Weights of a small transformer language model.
Architecture: RMSNorm before each block, rotary positions, normalized queries and keys, some layers without positions, some layers without attention, normalized values.
Each number is 50 + 12 x the weight over its row's rms, rounded and kept within 0 to 99. Layers, rows and columns count from 0. The size before them is the row's rms in percent of the matrix's.

# up: layer 3 MLP up, 768x384, rms 0.145, rows 1-9, columns 0-127
# down: layer 3 MLP down (transposed), 768x384, rms 0.068, rows 1-8, columns 0-127
# gate: layer 3 MLP gate, 768x384, rms 0.144, rows 2-9, columns 0-127
up1 102:47 56 47 44 51 47 63 41 37 57 50 42 55 62 42 62 71 52 53 45 64 58 46 46 41 76 40 57 70 53 41 52 31 55 26 45 71 37 38 48 43 37 60 48 41 45 50 64 47 63 55 33 74 60 54 31 55 47 45 45 36 50 39 66 39 60 48 29 79 38 59 57 59 54 41 40 54 65 39 30 68 48 54 52 58 63 18 53 45 72 83 64 41 40 39 62 39 37 70 47 40 37 70 36 51 52 63 67 47 44 41 51 82 47 45 28 45 52 61 38 60 51 59 50 59 58 52 54
down1 095:46 46 49 67 65 44 54 64 50 42 51 50 45 40 35 44 52 47 59 71 66 45 29 62 48 65 38 68 55 53 45 45 49 54 42 39 46 63 35 32 72 53 75 53 55 50 48 49 68 54 44 49 21 57 49 45 47 37 54 38 34 44 38 56 54 50 60 28 37 58 50 32 48 39 60 41 46 49 73 36 69 42 38 71 60 49 54 53 52 37 34 43 61 23 48 68 54 59 53 61 62 47 72 58 31 40 35 59 53 88 40 27 47 58 63 68 74 54 57 60 34 49 66 45 56 51 54 59
gate2 093:61 60 81 61 58 56 49 47 54 64 40 50 42 58 45 64 52 39 41 40 50 49 30 58 48 46 50 38 71 55 63 50 42 46 63 55 39 43 62 57 68 51 57 47 53 42 43 67 46 89 56 51 47 48 62 46 36 24 55 34 44 38 37 51 49 56 63 42 58 40 45 53 32 36 72 48 44 47 56 37 61 46 46 50 77 76 59 38 54 26 57 34 29 56 46 72 49 54 45 47 51 49 58 47 54 62 40 39 51 16 55 64 75 48 43 58 43 66 36 50 62 54 51 55 44 38 65 73
up2 099:54 46 66 50 47 43 69 66 49 46 61 39 55 49 72 66 32 30 48 43 56 69 39 52 54 60 35 48 69 27 58 54 56 43 55 71 40 39 39 42 33 37 40 54 87 61 44 56 42 33 49 35 47 43 38 51 66 44 28 52 49 51 57 64 39 58 97 52 42 46 62 48 51 42 30 31 35 68 53 40 57 38 50 51 37 45 41 53 53 61 42 76 54 48 50 54 62 51 58 54 61 31 51 82 54 31 72 53 62 56 42 43 47 48 51 37 46 39 64 42 48 43 72 52 60 58 44 33
down2 095:56 45 69 69 45 34 60 30 74 61 51 38 35 63 46 65 34 35 65 66 56 61 30 51 58 68 60 61 57 67 45 67 42 52 57 32 50 67 76 55 18 56 38 26 39 73 64 71 55 59 65 48 37 49 64 58 56 51 52 46 44 56 56 55 51 26 63 44 57 65 40 43 27 56 69 33 60 49 45 53 47 47 51 54 30 57 68 32 39 52 68 26 65 54 38 64 53 73 44 42 44 56 55 52 61 63 38 55 71 24 59 38 39 71 52 72 50 47 55 41 76 25 40 56 52 47 69 59
gate3 094:44 38 53 33 39 51 80 47 55 49 48 63 42 54 34 45 79 48 30 52 36 51 37 56 58 45 55 49 57 45 57 53 55 49 71 44 47 48 56 30 56 49 28 59 46 37 45 53 60 31 56 48 49 35 75 64 37 39 54 46 47 46 38 53 62 58 59 41 40 51 50 54 57 33 50 58 62 43 52 73 59 33 49 60 57 61 65 61 41 38 75 49 73 44 48 51 39 59 73 57 41 45 52 34 54 54 56 56 67 56 48 63 49 40 45 60 51 20 61 53 42 67 62 47 58 39 65 56
up3 095:43 58 37 56 59 58 55 38 45 44 35 34 49 46 58 50 62 50 46 43 52 33 58 51 55 40 76 79 32 57 24 68 57 59 48 51 42 41 55 49 55 49 60 41 43 63 44 41 28 43 77 43 31 45 48 70 40 49 68 44 44 55 60 54 48 46 32 58 51 50 42 55 56 47 57 55 41 53 57 58 56 33 46 49 31 54 36 59 41 38 46 66 53 75 46 54 64 88 64 55 41 46 44 25 82 28 51 50 56 40 55 46 73 59 37 40 44 62 53 47 34 52 57 56 51 43 50 65
down3 099:63 64 78 33 47 47 48 39 53 63 57 64 44 49 78 40 66 52 42 25 36 51 48 60 64 45 46 49 58 46 51 67 48 49 43 47 51 64 45 41 49 51 37 33 49 50 41 38 47 71 43 29 47 52 52 45 49 59 53 62 62 68 36 28 67 35 45 37 68 49 46 30 53 52 26 66 28 65 59 48 27 51 47 53 46 49 29 53 43 49 46 63 50 34 64 47 42 48 51 46 36 54 52 38 59 43 40 59 54 47 63 38 66 54 51 53 76 41 67 64 48 40 52 56 46 40 37 42
gate4 098:63 50 54 50 48 46 55 48 42 45 33 43 57 36 54 52 48 41 54 64 49 12 69 60 45 52 48 72 47 33 52 60 61 48 64 51 44 50 55 36 54 60 39 39 52 53 28 56 56 65 37 36 51 46 48 33 48 69 51 51 56 45 39 55 66 51 65 53 52 49 47 62 55 38 34 60 64 53 50 52 53 48 42 61 51 65 56 56 50 68 27 55 35 49 36 52 66 71 52 28 57 42 58 47 64 55 34 65 38 64 52 58 58 49 60 46 71 60 58 35 51 62 43 66 57 71 66 47
up4 102:63 35 55 44 55 59 42 41 54 56 49 58 39 43 50 59 56 50 43 22 55 36 68 52 57 39 32 49 48 31 57 46 51 62 49 54 51 46 62 64 69 45 32 29 55 38 57 50 47 49 43 42 51 29 40 48 50 58 58 40 66 58 77 49 56 46 34 35 47 54 56 68 34 57 54 56 66 64 41 37 76 40 55 57 52 48 41 65 47 59 46 43 57 69 42 53 48 41 42 57 35 56 73 41 47 56 38 47 30 50 38 41 79 65 65 69 41 42 14 57 60 55 41 32 65 45 43 36
down4 100:66 42 68 50 64 65 35 25 51 49 40 68 43 49 71 69 70 45 56 59 63 30 54 59 63 67 53 59 60 49 58 70 28 68 45 50 58 47 63 45 67 61 40 40 75 42 65 62 52 57 52 66 66 41 56 54 65 54 53 68 68 39 47 41 55 48 56 71 39 47 51 41 49 52 62 64 57 49 54 31 65 49 48 47 55 36 45 45 21 56 50 39 64 28 50 30 33 24 35 48 55 53 54 44 64 69 42 35 44 46 64 53 67 44 60 48 34 59 43 38 45 55 24 55 51 59 51 70
gate5 103:36 71 31 48 70 38 54 58 52 60 46 51 59 48 57 16 34 44 57 52 60 64 55 62 53 54 44 38 55 53 46 44 72 66 34 53 50 64 52 56 60 44 23 49 63 20 32 53 33 71 56 71 31 71 52 48 45 52 64 52 56 50 44 75 87 50 36 39 48 66 43 30 39 37 37 42 56 63 66 41 54 37 52 47 44 59 51 38 70 59 28 29 55 50 49 61 44 25 39 42 46 46 43 52 53 52 47 49 43 30 40 52 58 30 53 71 52 43 49 48 68 71 50 49 22 51 71 39
up5 100:77 56 45 61 49 47 44 43 56 49 64 62 34 67 48 50 51 41 66 55 27 58 49 63 54 66 58 52 56 50 45 41 48 35 47 56 40 61 40 53 53 66 74 46 42 29 75 38 37 79 39 58 47 61 37 54 71 53 42 50 59 35 54 38 72 36 71 64 46 50 71 55 68 59 74 41 66 58 46 47 50 81 62 49 44 26 49 65 44 61 25 57 51 58 40 71 39 55 45 51 55 59 46 52 70 64 51 42 33 58 57 49 52 59 64 64 26 49 62 50 49 56 51 40 61 65 34 44
down5 105:63 55 43 60 56 53 50 51 58 41 55 44 54 52 34 62 69 35 56 61 50 65 44 35 58 42 46 57 68 60 39 59 60 56 48 35 42 42 55 40 62 63 46 43 55 25 59 50 58 31 16 60 47 53 52 37 23 56 71 35 56 40 57 43 47 61 51 42 31 64 35 50 63 48 64 49 49 48 28 65 49 52 40 39 45 55 59 33 39 82 34 75 59 58 57 41 19 68 47 63 55 60 51 53 53 47 57 65 37 44 63 59 48 34 46 57 45 53 30 54 60 63 69 51 41 43 37 62
gate6 099:55 30 64 60 25 56 43 39 35 51 38 52 69 55 33 54 51 41 53 65 45 29 54 51 59 58 44 60 54 45 61 57 57 45 50 61 56 61 36 70 31 46 34 52 47 51 40 40 34 51 44 28 63 70 52 33 43 33 49 32 55 68 36 46 42 33 35 47 55 34 57 53 54 42 56 55 57 44 38 48 57 29 42 42 40 34 34 40 53 49 50 52 38 45 60 55 78 44 47 49 76 27 73 44 38 61 38 59 75 67 46 38 46 56 41 63 69 41 53 50 47 80 60 29 48 62 33 52
up6 114:38 50 62 31 45 57 40 28 41 58 36 32 52 58 47 41 62 40 53 54 64 47 51 41 42 47 53 68 56 72 68 48 58 59 56 46 35 64 46 54 38 62 56 48 65 57 51 78 74 56 46 58 48 64 63 53 50 49 50 66 59 50 27 19 57 26 38 58 57 38 37 67 57 47 61 69 52 47 44 54 39 24 61 28 46 34 57 51 51 63 50 50 22 41 50 75 51 54 62 40 44 33 53 46 25 52 43 71 57 56 59 52 40 45 54 57 32 28 42 63 50 43 45 58 29 89 53 51
down6 111:36 43 56 37 39 60 51 38 49 52 35 60 50 46 56 49 60 31 60 60 60 50 75 42 48 53 47 57 55 55 56 49 50 59 51 28 58 44 46 66 53 45 57 51 76 56 45 54 41 45 64 32 60 52 58 43 41 44 64 58 55 40 38 45 63 44 32 69 32 54 43 72 42 46 60 67 66 75 54 40 44 39 44 16 43 50 39 52 35 55 58 38 45 41 58 40 61 59 65 25 50 63 73 52 57 34 49 42 69 43 37 61 45 27 52 58 53 47 37 56 39 57 57 44 43 53 75 43
gate7 097:72 73 63 44 39 48 51 44 52 71 32 52 30 29 31 50 68 58 61 54 26 41 46 48 56 41 55 64 51 61 35 71 39 49 53 40 16 48 30 45 68 61 48 58 36 50 42 41 28 35 52 47 36 86 41 48 43 36 42 53 54 58 24 44 50 65 30 39 64 48 34 45 37 56 48 39 50 81 49 34 49 48 56 46 51 33 62 35 50 80 54 50 45 48 29 56 57 65 61 50 53 38 32 56 55 47 36 60 66 61 64 63 58 52 79 50 48 73 31 47 47 41 61 23 58 63 54 51
up7 098:49 69 48 41 77 47 48 67 49 68 37 50 45 46 47 47 69 64 73 47 41 46 42 53 50 31 40 43 56 66 36 51 56 32 40 56 62 44 63 31 58 53 44 34 47 43 56 41 55 66 57 29 38 60 55 73 53 53 58 57 35 33 32 57 33 61 63 39 87 39 61 35 47 27 65 62 43 42 69 42 52 40 63 57 46 65 37 30 56 39 70 48 41 46 69 44 39 46 52 49 67 68 54 61 30 45 49 49 51 37 54 59 26 61 69 35 64 51 58 56 58 30 37 40 66 29 50 51
down7 102:42 59 54 49 75 54 42 57 63 38 49 36 40 51 70 56 68 75 64 50 43 68 57 28 53 58 51 41 47 46 46 48 70 21 49 45 37 47 49 47 52 50 63 61 40 50 58 46 46 67 35 61 31 48 52 54 54 46 33 49 33 54 40 52 34 39 32 35 65 56 43 41 57 40 41 45 43 46 37 62 38 39 67 51 43 56 54 33 53 39 73 54 58 50 62 34 38 43 57 38 51 45 19 45 59 62 68 64 54 64 48 60 58 54 38 65 70 36 25 38 61 42 44 50 60 61 53 66
gate8 104:55 63 58 44 73 45 45 45 53 62 43 42 63 35 62 59 40 45 30 54 43 28 78 49 48 39 40 60 60 52 67 42 63 48 53 48 54 21 39 46 42 62 63 44 44 45 44 71 73 43 42 51 32 46 67 55 57 50 55 28 19 58 49 45 35 45 78 53 39 29 66 37 58 48 72 61 70 60 48 46 49 25 53 56 37 26 13 49 44 61 48 52 54 40 56 53 27 37 59 44 24 54 55 73 55 34 23 71 45 49 63 36 75 48 48 38 64 50 60 77 58 60 34 50 62 44 55 50
up8 104:75 55 38 61 49 66 52 28 65 49 53 53 55 55 50 38 62 56 70 53 58 49 54 61 60 77 55 60 47 61 70 43 47 57 46 36 49 55 46 88 54 46 60 31 26 51 60 46 52 65 49 45 26 56 76 57 37 40 47 53 34 49 35 63 29 50 51 41 48 76 65 46 67 63 34 49 27 39 35 49 27 79 56 34 47 45 45 42 61 50 34 69 37 49 44 56 48 70 54 40 68 66 39 55 55 56 61 54 45 53 44 50 42 46 57 63 66 61 57 62 57 57 69 53 48 65 55 57
down8 101:50 54 68 44 50 46 70 64 70 60 53 32 46 44 48 42 67 49 51 43 50 26 57 45 68 56 74 77 64 54 59 38 31 58 21 51 58 48 67 42 46 42 31 43 51 62 60 50 50 61 70 40 49 48 31 54 47 49 66 29 60 47 35 68 46 72 68 56 79 75 67 49 57 58 59 34 44 43 54 34 45 77 62 46 54 24 42 47 52 73 43 39 20 47 56 45 41 52 71 72 42 40 59 43 59 72 52 62 40 60 52 24 28 76 42 64 43 40 51 62 56 42 27 16 37 51 52 56
gate9 098:32 63 48 26 37 44 38 61 61 51 28 71 55 60 56 55 67 70 61 48 50 25 45 27 39 53 37 55 54 42 63 58 48 46 73 51 44 30 57 47 67 54 43 45 61 56 60 52 49 42 49 41 55 56 46 32 89 64 55 73 49 33 53 41 61 38 42 55 41 43 57 25 62 61 54 70 53 58 32 54 45 44 52 53 67 70 51 39 46 52 54 61 31 47 50 71 29 48 42 42 53 32 54 43 43 46 45 59 84 57 32 49 42 41 27 40 49 44 29 47 53 64 38 35 48 23 31 54
up9 095:47 46 66 57 34 57 54 43 50 43 62 52 54 54 61 56 24 32 58 57 48 41 61 55 62 62 27 30 64 58 52 66 35 43 75 42 49 60 44 50 33 53 39 49 36 56 42 57 42 49 51 57 42 58 33 56 46 58 53 53 72 47 59 46 49 54 67 54 35 65 47 47 56 34 55 53 55 68 47 55 55 55 56 45 58 61 34 52 46 49 58 40 69 36 40 51 69 50 46 70 30 54 35 29 48 64 42 54 23 51 50 61 47 34 53 56 61 40 53 24 58 52 57 73 73 52 48 44